{"num_hidden_layers": 15, "hidden_size": 192, "num_attention_heads": 3, "num_key_value_heads": 3, "head_dim": 64, "intermediate_size": 768, "vocab_size": 8192, "hidden_act": "squared_relu", "norm": "rmsnorm", "norm_place": "pre", "norm_eps": 1e-06, "positions": "rope", "rope_theta": 607000.0, "rope_fraction": 0.5, "qk_norm": true, "attn_scale": 0.159, "bias": "all", "tie_word_embeddings": false, "parallel_block": false, "extras": ["some layers without attention", "local attention windows", "shifted keys", "exclusive self-attention", "value embeddings", "hashed n-gram embeddings", "a smear gate", "an embedding shortcut", "skips across layers", "LayerScale", "capped logits"], "init": "orth", "init_std_qkv": 0.0202, "init_std_o": 0.0202, "init_std_up": 0.0202, "init_std_down": 0.0, "optimizer": "adamw", "learning_rate": 0.00255, "beta1": 0.9, "beta2": 0.99, "weight_decay": 0.017, "lr_head": 0.00649, "warmup_steps": 243, "schedule": "wsd", "decay_fraction": 1.0, "decay_shape": "linear", "final_lr_fraction": 0.1, "batch_tokens": [32768, 65536], "max_seq_len": 512, "doc_mask": true, "train_tokens": 534600000, "max_steps": 11193, "dataset": "wikipedia_en"}
Each number is 500 + 40 x the weight over its row's rms, rounded and kept within 0 to 999. Layers, rows and columns count from 0. Numbers have three digits each. The size before them is the row's rms in percent of the matrix's.

# layer 6 attention output (transposed), 192x192, rms 0.157, rows 95-171, columns 48-95
100:488556507540493529537463535473564463533504467482514554487560486432526512492569429449455498481546486516466499470468499558465520538432402475511411
098:580492482606499508538580477486575474504454499521512533583520534433522457534561478478465480493515523481498479453501458516503531511494524525481434
083:485506517491552541468523523479495493542566494533450585538478493485469474455550495497448523450522515478529472465550519577471556494490486501472545
109:570421553492503431518562508504434453526541527452445548455471494432451533463490497479485430455520571503540489483519518503522531476506522511487568
091:489462474472477492433426455542461529472540453518521535540501487484469443503475524536565510573461552449538496529488518433409462431474493502524454
089:507484560529596488478495490534519534497525566506548489464470596544563567508553526473584452532502548532531516535485518459534543501504521559497553
088:542472580486502562485502500496460483601484503494459498448465500483546528568489527476487530526541452558507518426499475480487498474488481500548530
099:512554511506495510467483497491433527509561515544450543501595462449461485402488447477508547481463429521524531511490459549474424469411508482447471
083:501573498521485573458454521474492501442529476547474566500519538494443471498454504594525495523523487465489531519571456552492445528511509570475540
087:463548488500548446569566523546476490488502469505479443505507478518488466464610450525477467441505537460548497498535479503483558548442496496440553
101:506537568514539489557461531499477498423523481419539550514465528457487486445538445510465427443475517493453511517522516504611536608562480448493559
089:548563516496579451569526531466516473509463506470453483399518493459437526485534526549463470509517483492501523507507479500526556579563521459532517
093:439467564451479498508520481615487537466504503511507526438477429491526535527528469473438446485471469512531489414496493505470465446433493541485389
098:510521488480434519542466529423514446553490435454480516448475464447528479491508442509450497471555467497499467520558479546500523555524485454526528
081:497477468538515487509483459448431521528504532549459439508527561509547529533453584473502529538481541491481499491460513481419511489456502519523494
102:510524502470465499462525501498534496455491518515518457554453500382459561510506521502466430440493556465464532482479488535455461529492491538487436
110:444441451455452442531502505530479518437507507483494434516411452527517525495527511534534481492481579516499450532502565446497470522497523530498491
091:436532553465576446490446531498479496587480526543495454430525430505537508406580560466450572469516466549491479503453497430409496456488551419503479
070:531502567465415477488451499498510481443498526556556491548591501501432467475492471520467460509441458464497471471484485520457405502442439503476445
089:364532438530559561494425500483463533433492515407549493495567508551513554497464557547543510478489482502467497499447486497454497521463525557453476
094:573497507524457515468447537446487550541470483562541486497525537415465499514473497486516548474526455484517546492514530524501478482562498559496485
093:461487464475486509517379517488439501553556514555542477538552463550526471485528536451519540471528556515525513563536553492491519452477504493474524
089:547485488570486507532484496507516497477544498530489487490478498469530502544534527513527544518519527516567436517443499468460569466464460512577512
098:540481485523450537472434540494464440485556515528512503542534494514497474490480514490511539486432443533445468482494564461418494497504444452491510
084:498494545485543509511519526480487500521516570500434467501515530513601551472523480518555500513532484504524527501445452502435479451440454494483461
106:554490554565519491506388464452504529501534467532503469495570567527494453493432518493550559575517487423523525592483480499487462471526509446515505
091:493527455545509436503494572435458523492460479532531506503535511503478589479513507435475570570450455510500533447500532459473534514564460507462490
083:524442489479514465526541485540513490488404544451495440517396496455587625513517532523475430493570569533508504436456486457544534497518547554505489
093:472515538502423523484527524542464475574552537543528498478475535512475457520468550512535462534497556503476502503522472465560459417489552526519551
087:494487553464569505427528479537551519541456486568536485503549517473501571473475568438474539502462477491531542478526472504434485481476526506451445
087:498454418528434515553495459427471493436538501539497395478506487581530488506515541509560618543521463519474430470523499489424456503496568472514501
080:432466454488515507445510470476522493584470429472508500527591504559486506552410515423468507549466452478482565476471474489516441463470478512439467
093:423463517464460505484465522514510498567475451494505413475521450539520573570451578479497539524508500503495572499500499485422459471456481520520459
128:475534503523518502545487489475512487571524458510553510467524476493485492471484481493538475524465433497560446590458461527545518489468524437516425
112:511530497518454518500486511480433410543509480522462491543452508460481470498555592554412471473529570563489482479504528509499572499509535501532395
111:507487454504519510480485544455568476502525527503523533532503527486516513528436525484474498525435502450482417563506506472493487509428454486499577
147:523506540480454498470450526544506496495550573502467459500532586476502446480427528508504518467473514564527559538560493493485445488477462437494557
135:538505526469512525525500512591454467442476586518465521433512567506563475468577537474473502462466454472522552453446464481485465492532438465517586
083:478556548530472485484557548537469503510490497533506458474534564422554563438491411479549511494521530507544500547499530553478427510584549491505483
104:448485530515476497508555545496420551525522489486535511507474426549568535562489529467515580531511486478531601503567541492454543552559490552480509
093:539527487535445531533484439502496460439554542455495508509530508538474503482454445494486468485521422525471431494495431470557519476493464477503482
097:498496518447473508414489514423538582603436534514486421455439520487541535568526450513540499560540518543497578484534552497584488510452524533525493
120:557446454475501490483529576524497547537545487445506542511477499480551549535486492507466562471492493524522489459569524506496508456432516467493507
109:528481568454446508556468514537461504483412480474445467496505421480510504553526494494476470495563561453544512487542460488403469498493496548566523
134:512501475511487605471499521444429379500516431550506483501492483526517494499542592513448477473495461523479625488456533552498531521521504492471481
136:440473515520502515547427453545470446471505401489499477554461491449496463502476484462490501476470551513480501482485551476480509497493561462574471
116:559450560474579466490525520564584499416455470518526565520472418506512504532593549517483540467456503471532425514467456425452572453418487496542506
109:535495457552494529450492465473452450519570520597575476547567498518530548531482471477574520510497458502528492529444528499524462451546433522457501
111:490539515538541542515560599509524489541467467547513564508474536530443528475528587504428506492516470455498520437590500517490595514568539486483467
113:501407527506501409562532488552436537560486497498479507541480442464507532497512579438543475579471550561456506481492589447494485504490503558508500
126:402470542467506560518500531446520570483443497468463544507435574514483513514492511442480515583511554470550496481531425518525483535503553502467551
122:513470491503521505517515401509462567519557496468490481515524415533494439513512488463497501445546454526503531507519537485474455472498485478459482
102:482429487494517470449478545459532490573510519549465475484454452543523491516502542521465504550489513566487510523464514555515545478467561575505526
114:493502447554576520472515460543501461455555459554474508517481429488550497462504484469537600455441451474502549438461493532452532429568464503512480
108:480557538464517462486476390504500520460485511530467477436510560496543501458551480531534436492492528510471472551458435535493435528475468454482495
142:594534544434520448454548488514469521489504566501500464449496567438525546452554585520457485491509529573519520464486555461531556520530483476542549
118:482443528433523458545510589518523532505461486471518522497411505481433556477511498547469444494447590479513463460531558452550490474491530441548527
121:494558464489463551524526509494487445537441456494486467543414465430489520555520533554504496462512496555485485466498577440501562515487489492505540
107:479554451505425544490532537483496456592527527500492499484509451560458495483520466556528469511565527545485552400500589561541494492563525512507431
117:576496576526508465592472472533566514444547508408522535540566498600444463485466446476491448451529478474481513486515498499479546510457450501514485
142:475522475564471472498559455482457544481556506501559515488531525526521490529517552479579480555510525390487548474556470512469500477529506473454486
127:497504469530479555497423533456514509455433514583449508439469483480485534512472445513510498536490424488513572486498451546484555536568450504516495
121:519395472511514530572463464525473460500501600475464555465521438492509517570503450487509501484455482531471439459499519498563535542443520499550535
119:554567496496490456532517425493509537498520518518495464473513520572502457489515519582496367474578514492454475489553484548498467476456505496555501
113:507548483563402535512494538497483471423542511519530588481482485488537542467453482577556531504509494475547488463569445574477481447558561521538527
112:529494523416435495518455560506536479547534449474465518520500458534495546516468499461430513463539473605415473489526560491507445536458555454533521
130:509490496545468470465445560499484522544564479528477526578493524485485547492473539464482501546466493455420446542559507523419498494498548576562467
156:515551441606443581477498493495491483485549498557509481505495522472486490404569452454484505502432472488564538505469503587513455443475489461483461
141:461569531522427561427532503472473527465497476514531548520524524521543546492563497422513521555519557449580548468458502546459471466488507553463474
141:532502531431450475490421489468510482544543493492557429501482465518444460603479484546522454431565509508387495494594567494456455535495463560562522
139:521526482597506570488525496493542419497545491525466497555475501525482461492493497549415572508528439560525458601525456518464485436461523550470463
122:469516510517523493454487525473483471501499516509418546543474548546499604498468510477436468546537471525517547513505427525465541509526476576483489
117:477475564503470503497553503519496546478528507430528553576485448526528559529482498429467539552495530469514509569530497389448470555465482518485514
159:526537548441486524435484614510532439543506534460440519546567449530399465529516429571438551431541510561433485457500504467480465501448462536479483
122:552447544500492497559540539506524451496478512429442488484522503488464542578506560553485474507594519615513431523539452533446530519496553540534490
152:497490478530505520495493480475478478470544449452445571544530499543484489538455444433481525584483460446546533472469456546489476472482522560482482
126:530468521451522438507486578559501542457490530451421561492500510510443537472464496511478476460515541487501425486523513476479521527523483511613556
# layer 6 attention value, 192x192, rms 0.151, rows 96-172, columns 48-95
093:447502467429511471482479520496527540582484511442483508489459513501502444465505554468449471538463564486525483553500447509535475482496561445437568
085:531428536470470539494536491507564480489491477452496479523516419467464476567556516497485524542447495477510501494514467476478491527541442518492470
100:558521494608468481413525448491521535552478504525479519472421484500501554393492538507500470537423523551516495515502514513444548505493465514498548
088:427526555561470433573539477520509527515514466455529480481483582458418433498483466479549461499510524504490435514483424504514523549523538467470520
089:446582417528469576445420549479546495386504496635531507467562564486479543488482462548457485484549503525578492480458495502484510460512571477562484
090:563479491564509519414424510443456475593498489622482454534524481547492491495493496491488487527504527513513511509538575547554525455508513522520564
085:480504502470495443491575419574485507505527440430495480523437485493494534515546510465577467464433552522503437477560512476534489536534434476537539
082:492458512491526471519520514464500521554531503466490466557493454492484563578587456518534550555469590500453513464526604493442504578507476508491542
084:509472528529490555469544461507529582475450579493513496528504465550446480455475505491522447569460449465468539453512422492590451515512528453457484
091:545498419499422497473494521482565542486454442489520479530520511533531525469547519554501522533541483454550452493535553492466448454455510498524431
079:525490466535503567462498509411476509531553539565478519537500484534523468487539566499513473549456430468495527574552514522540463409530514498517549
093:605556520487451397471444464521509505473542484409517503507485536495465501419513480483524503495466543435475414536537529464442561534448505498500471
090:543420467488535506490508470492456534547555504485536481511487503506563458513513487492558498514482496449488510471615510530579438478513518481489457
086:465532511499495517461501504412465427430504585582520566470550449536515524470479523491445456480492477537495513511451520498518539452531544583534507
097:412515528443520468437535486521504462418469534443549529483514474538519449402499595498430519523509457489540507479476513509527552485519537494585494
095:469546539493486517486526463436477418416489451509548520505540550473496493440477452484469501470582443526472538425468433493501493539465517463502395
098:536465521510527568533472446459503429448543483546500470533508488554523502553510434467464467490488453479444493425522554517505512427495481550585468
081:485429534524527524564532475628478546520437445418567436489459499498527490518523505545520527467484471446487489489503520452524556523457468490510457
093:520528470497473506517471507443514498465501525504505589510499503522441528526503431550504512404502561479531453567445573496496516505502500559555521
096:528468478437494494512496542551488509575483509515533520505468534467497530517501459475417505505571540486530475501508447521495574460501419524569567
099:501553523544464493511508480482515453493473558569493519456407553506465514501508487534446452519520502504492460428452490484508502555474546536603467
090:469536453481567533402457481487500535459488571531525511488601522496463450409485507564459446447475448476515457534527445539473494482475472496469464
089:459482574489500446582496482512485434595477472502491481529474472531512509540565500509495521453557508568469502499467498465483508529428511535546467
092:457477504539540553453439454481464518443434499522447492497513459615475520556502514541503470514510424513540514484495553469586468533499550481475561
099:499452509511485532576489504519523573514473471497523519453459564436516542579490467498449494476568518450537502575490443463514541431575482514493588
099:509584531563503507531513456501519495504401468563512464517509496474497512543511466507456461465517559507495500519511430493452507466475518500543539
076:493582484520557560423466527445479477447465488566490509495554519498535512454404483486451523475532430481485561477485490559487522495450571481511499
096:453513507488483532515523559553494506522458526553534546463466500541465548494564470462492497534507521566500600450439575545482529546530479506512544
102:580438568584526549528518517458556441502584432540511511506451478527516520506450532449467494484494601508524513527502527470480571440504487512558458
089:426583486533530466496447450484440515547542533477474557486515557499541468519514445487477468441540539460472581455458434514556523508522555468462469
082:474485541541465458532530460571498546486470459449521540445445488500502539516463539483585509510458583521498507545462597457564517510534566511494540
089:530506579536512482482497487466453438487530493599535509467452516503537520443454532465473460470497526536459555499500583472566531501524579538577497
127:466540511525533488556440467478497506514499467472475518483550456487504539440459470472512474533471429497521434519503496580534512492462510518503423
120:522505497527481513492486511527468419588474490582494468504438493474513471470567565582429497453566511551474528529482560501531537458509519522502419
133:540471481508543486492481515473561496502510483453489515509540518523513491541432556481487503473402529464515420595543492454506498514404458521467588
144:531500535491466440463405536497449514465522536495495439496539631477504445453455496550509476465508517581506548553529559480475449520481485509486576
115:533473548450540564479574544524478510460460549513476496453523601552558497454580575436460501492504482489528561473439470498451458535512475515479560
162:494548528512491495512526547529449530475467504548471538447583586479493546394488408476516506550458515521501503502469482553489400516562535484420449
121:474538559560474509539509546464399467489538469497564497462495461546534497546475537479518523525477456485527581501518460531466506552587485443498513
120:538509464492448523476495437501526542496528528422476457550471494548550546558483424484473502465581416517457437528547460452515589495477493538516508
120:473562513520517533495515439442538520534440523542485409437499532480495505570516431516561501527542561540542611482491511528613485509502471548493420
117:555475448496476518529529550562486501486569504461497559459456500517523526612523515513473508463480482546521451497528487489514532535448502518489520
132:530453617442432484553492543488460491512438508450525504447558508509528472513541488458507486535512524458548560488455478498411474526505483454521480
127:527428481476489548482476484479471413554477462548487454515471453518537442496524640514463467497546463522462625510488537504548498513512487491530455
128:467485520468473540562484511528478447496513379436523482554467485458474432497445480490491499467474549532506526530481558473451498502537568483600480
127:509452588464579475526506552552576457447443486503563530494494446510524513549568508502436512441415480499544414498461479417470530477385479512555519
129:539502424467494509430522506515533425457544506574508497512590485553520547531446567467526519511590452523506442515503475508469509470503424448518500
124:504496466529503525533541541490497497530475460521577501491468510504479508504502585487448470572508496459482523482514485518488599545584513465443450
114:540516519529498502443548447583470476502501529568471515486432465483521547491483573470513529533480512580453521454497591519465517441509506462478490
112:409482511555509540506491504469436587486522465504509543519495533487472463509488487483552506541463552432532534469493440495504455536528557529440526
129:574470511511465489521496473460492525501580473496540488495535390519503406538514505489460486466546470528482476463506502526457473522521511491544469
106:495488505537573527466427510495547406545488464568502453474436427505512473534498487539485489495469465559479528489494503546540521480532536513523466
101:483498446466560544496497503466526448477520506511436456518422466466540517396486518440504534470482479478527497438526519508451530446522489488578533
112:488545542437528449500534440525493550492450543554499474471451523486576517497558455529533475484503496501485468539520486526506401506493464504454511
130:625595530491501497428570501549500517505479544543492455481524573422537522486569550511451497506512488544498578494459576511490527564531514578565516
106:514458467550522520510556546563529509484498500525502552514463494508454527505519506496499443532442571475544467460544492491582510520468582587570466
123:525508482518440572528520456484499468565466402471453492486380500448445480514520572500506497503528505561504506489507545460513554533443421493511476
123:483540423462454581476536499471459463505493513554406562512535443523467543460492484525495488525608558569470611433491553542534532521586540516487419
128:546503517530561486555485535495551502450495537425506556538556492578496523516458485499440463415514466458445467489531471459437516487471494514497520
142:480526436545477453493566470453453537490504467511546502476513516568507515549515530498561491504515543407509597485500491487455498487504469506432498
122:457460504510494556505465549439563528478426529558488440475444443490529527504485518476486492577501449527513555489581457570509578536497424468541507
126:540428514505540510509486445522551449423447547493492534470549441536533507582483450473496520456483467548460455432487542503566524504442507450565530
116:550553477502489447527550434490493564545491519519512517494499525605523473530525494548521436494554486473448506509509512486483440454513483485476484
105:506521423500410486551534579432460535429501503514498584475495478574464550414495493530521543490522531549540497494558467513496472485507524507506536
116:506516528479478516547491523543474431517591422477464488514506489560464527567475468488449482463572440610447483506504508504534464545480561522544479
128:565545462526489493447503532562506491518550495539452471489468469545522553531486559479488513492496484455454453514531496534433543450548550486537453
125:540513443546485601469471506502517517461483507581498484491488532500509445381512502473454503509420462496565505501487496558498504452496457548471465
103:494567486484491542407507480533450478420466491536519516492485548448511550440571512466510504492583573433557519474455462515419490533484469490505453
136:562470531435489473512478494492518479536495474508549449514575493531432470610486481527501494411583517527414555508552571499478462511483443459554496
109:541447483529533543510445506421526458519528493509445487510497515482495452482507526530377530546477429556482379534498424496436485483457516489485467
123:503532509510518436441453457453452506548517519500465491505457525544537544515495514470448495542480463523460529510534478476502482514583486424428469
121:528513603560483497444508496513473552406554464440555529526501480541532482515491512467485518530451511462497434531487496397434461558480477489494507
132:517510567402493532453478565506532460543493569426452525522548482509413467491533448533436532459577554534412483478535466487508457498437518498505471
125:514446568465429465513492486440494472496472513489467529483513501494509561578543548542444508496538518613462466492488485516468505476532561467516477
121:502434471503519478485488472479499490482516482431445548549550461550520461542476461446441513530463512430522482424496412521482489480422535470520518
112:564515556494485475527465547515484506466496516496485538486457487529444538471495448489468467468495543529493403474548524463503449546606557482626499
130:434547543507470590501455550554498438506559458496453444567469489566478492557510507528435509533593462542434512489458546465513457539521502454533490
# layer 6 attention query, 192x192, rms 0.162, rows 128-191, columns 48-95
085:473459526555486515545554441537481456505510518518463464492492425490478528460478467492500481502512523510533511520520470570483434532501509463579477
067:482478528565487519536489464526509479524536547524491507485469489481467523477490442497440479531531506494506489489545450569521454497500501444536511
066:470537507418504545482507574528520541460523495517555458518553493534477483498494552533502531484386517495510460468476482448505495475503504562447490
057:547443444496420499491490474538466482452491479468531467451456453533536503580501534555484532475501438480475541532491432476506439464505458452441498
099:533458524573492449520494428425453490528435467451480531480498502427516559533474463469431474516565493521528547543478475508539454543496538416489493
105:560474478592529505498472452481480506524467497552490547534553505456536570524493460454423541492473489526471567470484485443522526496532534510503459
085:476530482403465506533483540564538515474534471492482481469478516527452485423508524562568402512531570487509450508535539491512482504507454537551463
062:459548547482466594465504536481476496510504481558522539449463462549517472506522524535426540448509587496586503522573493535514511496484493438497503
073:561425524490450442518443510486494486503499493420514407527510483469542515531462454512519485451487442534422541517486554545481502510508548532469471
057:505506467557469518520541519455484434470516471523497526488550499475519535437506457426445554514501431500494490514401377569443470519467503452448546
065:553506547457547514528510518515437506494519493541462547587469494520408477516512489508446489524504518520436462516508568414514538496467583506472584
068:429563525486404588537444502452490477515578503528504494489544484554532497481502413533430538491513561515511483503543462533516495535508504485483462
088:506483420526483540530556537517535438464509475499481463502556425510443494490510546445555456502516483462519522519534498561448528553503475533556489
075:470515502487536457407506479444489440483383513454462467507494432553531467561503545529508500489478465518476526557516478463506507534500519554543486
069:538463558465455541556533524480479572555561467511536521493481547494468525453543505461460535542512519534524534456446492457514441475464496445438536
076:479566475528496501545495485485520465538483479478431441510523551471449476479547427520512462495588523487472458529499434544496427478512551452526446
042:558496476453503533528455471455466435507426473462540500494442548522469495489476528513520486570567538466523549449475526497516521500490423501479498
067:538515475417509470464438532463500521503471466489551458514495544554476499522484562528497523529467534502470506446476537435494524506544478541429494
065:533487483432497507491502533518486493435435466468510492456423535567488437505506568527545500453468481500506515523501472473465508493549450533459529
094:490459526587513468515511441453496477536479507466460526501465474462485532508476474437486443504576514491513509565493521554511493525472527442560512
084:529464443554552505489478392434472506568448518500475497532501454453527580555481502453461469513567550487489535464485513515517533525467546494517448
136:498507539502492490508558520541522434469530537436480515443488484519472478503511521492536449456524482477535457628562502560442503498530469473553526
096:498519461534529537476498498543503440396443504463497525499496463487522506476511484474465458406462444470493481582488479564427498519547528525492555
075:450473480402434397481474478397467467502536520523471491432440501487431514487483489506493489523520539528482400432518489413583484524475516440538531
074:531523505554527641538577547545505448503508414498507479563488442560479472488558421557501537494506446509617557512506513506488502499511504562500493
076:538523508435449481539429505507502482537519481549502451513549523499489489507518453503473507541513565540472556460558543494522470458490490513462445
077:476471518551493540479542542518536530519412478459468500504540448546458460514520532475510492508579451489533516532516445555412518522441524543529516
077:541492509492570496474517505503517549448435532480524543512509524498535512519509499522484489457440491504449476469494528401508511498533518530497529
064:506542465557518539519515502561513475493501446557477494547530453490475529517484538447546499523535533455568536503551431595487523466554504477535461
079:504494453497495406500448549464485505482481525522448429559597474587453478491473449568518533532504470585462413433503487451543505513506517541596444
078:501567487478536603510506541551516505471424472511509540479499481530481482480523531508478429487517551409548566586521578528461516534472439542527496
087:535542509514442490523500557456491482513552482593502491553566517544476538464505449537476544590500480570495523415440485449503485467491497489458448
119:536498527474551392527481502485471485446500568502445580513520560502456492457434498544523512498477503533472524492467512473553523475479501499507481
110:477542509475529515544579578459454551521555475467519496421407558513476448519544475509539515545455528527529428502519483476487514511496468503464458
115:522536494510498478470426446477496533500495474555435556476462492503495433482453549505523510567489507488500452482449514511476507451498565530477491
119:493504546484564463485544551566462512572481528520457443511530468597519400560591555518496504405539537507498535607483524527424510477388464452505491
134:548467481467539421567490503557546559470455547506495571537555525554540449481549482550510483486488432499490525532472479510491457479473490508470434
118:481472506496506526473472462524474584507559585485480464467395432489568455561504485474515501442441507499409544450432495515520508450523525536478487
108:495603469378521490437519465512470488457471488486472463534452520534418533474513461538536436410474378459517489523458533447477488490526490450536552
115:486490469517533606494560551508508512537436441555519477459499571518563494573496457526562559463466501545492502485550478530420549469516505501508444
129:481451451472512438566431509509432495512546455516562466513494437534517447469480487433583532534512571492491464528463508507468521533443488478560479
111:492493485441484515555532487500472468574536493416489472511530434580472436514511466444462493537504509516509497521440446495577478475475462545508528
113:469530487513497590516452446504496504574584481514435463502546539452479535436474482423484578458528413469533490532474454516467455449532437506423493
102:416526536464492482508496490521526466499444474539545519471567544501558513530500505523485592514479498490444499396455415563483462493471478451468540
114:450521519477468478496539458523442484518517450495497471505549573482544380528618463501476512488501424509465514573450482403533504506518486540450459
122:485450505548570548493516523488507519563501418472526504521501532554500595441488568509465501484543526464555536568540412476522509487543583470502533
127:486520507508465471493505557491471528431558461497449515586535531556548476432559535517514501454496523501413514405546473462494468490529509442464525
109:482554495499514461541502505511452490517494445526465510450469559423493518517484532458477591479481553463531540533521537488555525515498471501495477
113:527457444510533425452496531489450536537570502511461515509603481421513487453472502446512524422432479510489476616540467506479484450491536557491498
122:513526448472493505406528524498505481512544501566556546485529462507483482462529535572492511550507515503508474510498487463499472475482459478549463
124:593388478482492471506532499494530508495445524503545550513502407559461507491554555490481534463486515460617588501514501565412474498451513495476452
119:492543541489487501474531508495519392452496473554518525531501532551446411485476542469543496457421542442510477516514515533542506522645473434557528
116:489536496437441480474453496473459458571482484469451461497443439519492429453493573577477451474518510489456434508494484572421472507514491447499467
126:522532587564540480529532450536468509432504533503457536509553513506521448425509488425453513493520460488488508474518457554490485490501528529529534
105:475533528521474453492543579481502515569534485536504475486478603523492490444518500536545500546521476521471447477484491441520447482430436441548504
121:524558492463529445458545535457478548532472575456497440452481517470544567531530509540467514437501513493468463483539562501535483518510542478490498
118:517492529549528535552557479470504511501540436556559512463466500372453463438407466516524465424552529512516508466536511568452484539563498457531561
114:498556523463489514461464437396484508553522498509565464483517518532479425492516462537533525579500490501517608485583467458522434455507590543497444
124:532471535509476520553511504498513503564573552537543456477512487480564493498530478508499483506485500509459441534438506544531544446543479454407490
121:531528437469459577469503516571525478552499491509508458505497518516489482535571538544480455502532518463536456471552553531459488464480471503527425
114:520520492553559514494586432508601450452496502432458528477389480525515507517554508446503486489527510494519515555487436475529496540540431497470560
119:533468527495489462512512501483513479450464474489464557433525476471457542456465550479544438446535517520500504401477486450487465503558507520556514
107:404486515468481508508467459486482536551470468476507450495519461483467488550591466462543498473484552549524518508537495464525442508540414501519477
121:507577534490508546452473512507495538498516477507392537523479577535487510514478447483434505458551586426561484538558547504560524488539482507556452
# layer 6 attention key, 192x192, rms 0.16, rows 128-191, columns 48-95
067:516489522566481499506533470504476487524536495556474504510518452452503546463455436509528512518461523516530500480509485539489438477489525430550478
054:549469532538462459541487462492483466565528523493491514511456485458485565553472418526475473514459505510481493500528465512557427501538501430506544
068:463459477495487496468498534522542502427514454477518477461523514570522473425501581471514505459485467528515470504477482480470568511511528607499480
064:528466513456438561508499470538504491466557536491464495545469485457510506481492494539521549487484485449530490529506474544491452437490454431515507
090:538490525492517468520508415482461498554529551449468566526449543405502537506506446502450505453482529483510540502513520546528479477570539456522512
095:505476511551536501492480476477427467464493463499475506490541547483493599454547472490475529527483480578472542535509499469501482526450481526541453
085:459514487466500471522488486429486544504513474514481551472524490502481487436472533559552499509492509491468482545516436507488429473426470508473480
069:491478544470485570564510573493462523552541517515508559530457490490513455507504451538487471435521576525585470506477519556533525491519484464522531
077:603477479509474439465389470448484465472514450448510441516512479456565500538471479508513463445471444488385494541477476532476515498487514536447447
066:504519514545513469479527532601549519447425477524522419445515530489497558500515474478475489496571471491486487452463566474488560547546545521534551
061:533541504468519541524512480542482484507490530494452592562519459506397505458510515483421524477536488520449496533559569458533525484494603485492564
072:421477515442415539567429542551500533471545493492497494520500470533501518504476460522445459477501567498506483526507573465479589543510435512580518
081:490496472497496503555612517530535415509490465512497475469555477470382518565452503408504467524557519421563484482535498553506510524536491441498577
067:473550526527534511465529454448440406513416490471472472476483456527557444576551503513516529488522461517484456547505442529513490504516484490527499
068:545449537487564493472501545520531610560525484523515415496482481522521531459538574487474535452540522529544518439511530452501529498508540534492507
068:456544492543454494478465482484521505456489504489456439496537561468455466499535483549541458508557513483428477591541499500426469461535483501546487
042:527434496468475468490491528555550498419406484404524486555439545558535477559533490490512488476487460478495536500561526485500526523533452503489534
065:488487447424509465493489534540543480454443485468498452477487532578486481475487558469500491450513488495523486495497522482489560529550488598471489
053:478547516480500570547506501520447530459451461530504521543466467521527433469501638534542498483548494543511545506517498522462511479511479473487444
075:525494510539515437500499426475499468573503536493484489499468524424477530556460409479490480510504529485475484491486537512556450506526561419516539
091:521477503501546481482463447516527529527421481467472419470480478476536534500506515445448432442566519508476533475521568523509516536513522524546493
082:527500455509527551518499390502542503526390526507478448534432491476528575541535487495508543460558520490519556472586496517542505485518514489525490
082:476565470494476520564529467531519423422465545420447569469430489463434515507468461466488421462505501459477448531461529541515467514524543441493601
074:422490531428485464489541544470533522502519455502461435437494479517486564466499556469427504507585549465495427445505563461520554561507453501548498
074:498504474498517543553518516443408458576521457521534501583517480446494447560529414547513504453457483548541535505479507451543479486539549488515495
074:519468520417437512508443501543494484508504490521512479511570461472481477465522565512431491446490577469508538474559538520500509451506407554538494
067:469491488526545468507514519476522554573489489518442502486472468539506449560473477478544496480588495451532442572498471564429536506483515487467529
065:554530447478524484465524500455496514484515527400474509450412515495461583498560473486525462522467514519445468453463493448534469488481503505456502
071:498535497577507508568507489492470457468482493555519543509579560488440480471453501510574501537431468539505532504539421536502456497519510512515463
081:477528484532518461474478506420425473498521478501454468518547543549493510474512455500505543530460471558460455488444509455519478516462448524530450
077:517522472444532533556513501544516479490432490513456564480476436544439475529480511477473454483575552432593511547517520558481552451498474434500572
073:544476526496489448468473528479470509508495512536524451491567524522482580436544532569432490494489495526446533390455594416523533490544450560556460
133:546480533483549417524521480495472484433492566477432581517505535468427510452427512521534472484477532513461534498464525462560522484484502508501511
116:509534537469523520552588577431457552514516489436529481442389510521473423507529492498498494524462537506530437513495478474508534541490450478462488
134:520536479491496499452440464509497520473478466571440522461484500502477441459443563528513501558491491487498480514456506526485513470527554543495513
130:484519537481569466492545535584469531590497515526468440500533478591516417551585532511503521406538546500506547603532521538428510498409464463509485
140:547457485461548434568481488545555552471449544512497557546550537537538469487536491542506460483508448511500548534487458534473461483454510521455434
126:482438491481543487491478460524472564515519586451481468500409426485553478560524484473514525468452504504423555441441501501492498457498505536466485
108:473614434386497485461522452525499507478494525474455479538446523519436539498513438551509440455467388498490469517489553419474485473509506436529536
122:478490491521525599500564564508511520543433436553517474441492573540570479570498459542547554462484491518492491480556466513409554468495505513499427
126:461452448474518466549422554490425520541536474519528465505467453535508461453483491461574529528513577472503477528476527516467531548423481490568499
117:496493507468494534548531493506501447519532479437495477533521449561488454505511464468438489511536451511507532502427437505572477460474481546517532
115:492518484526469587486456428497507509536607468538490464496554529472473494475456480449491556440508451452543503526501458497442465458542464477443521
109:414507538460485498490471507474508461504430487559552500492556543509550501532469550516484588507496470514433552409451394567468475512502486456468533
121:461483526476488475488529428528453514491529467465499462515537541471540385522606489486477504454511434507483511562436476440522510489495464550472462
132:474458510533556524526520538496526509563481439477527496520491531582507571440482568522460505495555522482553523574536442465510503507520576485518505
128:477509483476468499487512571500479534447561474478431518590522541521530493431554530508522482484489506494421538434556475469493476476527511440479504
123:486527515475497497559500511491438506524454453543477504497505532453503530536479556461500607464490503473563563524543513504531531479482480504508472
115:520477455509535452460495527469439541523596482513459549501599490416510475442477503474518527445428482492518466611554479529481471461499549537490519
107:516501450461513511401555517476502524536540525533560539450512457477460483466520567561486473524499513500515459513489507477509472490470447490540478
127:593393479496494461530548496496513518519447516489533547512503420568491499503570531494502540483491485471608570503522484547449473484452506485473439
125:490519536501504509458516465509517393450523453551503538546490505538454430495488540488542481479453547453484474486514519516530490533655474416539531
119:490562503430482506506480521465477463582507500465448459498473441493470445454493572584472444447487519471471431514480452557424461532504478464498473
131:518525577573552491517508446561501517417503537503440535494545529510511459408506473423483520482535463508504493476530455562515492489512546535536522
118:485522551499471457520539594434494542583511510546537465489468598509480497452515497525524474541511495506486473473487492447534451513419455423506500
123:538540486462534396462515530446472548541471559451510467459490519476544549527562508523479515448501507490468463484541548511524485514502586497510484
128:530507527559516527553545475473495491458551446554564518445459503394457463435414490526510450436553540522487493476524497577481491548553516494539562
123:470538530468507522437445442375514537565514510526564433489521509490486446496518493533537496558479471512521626465575492484524425457499602538507438
128:547482531514457513552526526507518495573565532560539447467517500475562488507552467487501495524480529501459460552439493514529546442528508449398488
130:509524446470441583484519530580537485582471458515491456510529502492492494523558557540487455483526519447560465488577526542438483460488482489524419
130:524532454532553514498574433509575464465510489449449536457379489512510544512559495437497498527528519520491473531485456464541505540509450496466540
126:548504511504462456511518504497511450437469465495463545441511492487451557474452529492535427478535512514467482407472479430496471503576501526550526
117:405464504473488505485486459495467522545488442452482474491493460488458482533582492473551485447501546532518525506498479459497434518532396515523476
126:524586536491499535493475529496526525493499470493394527503469572504503517512502435500415499452556589436563495530539539505550510498530452482531448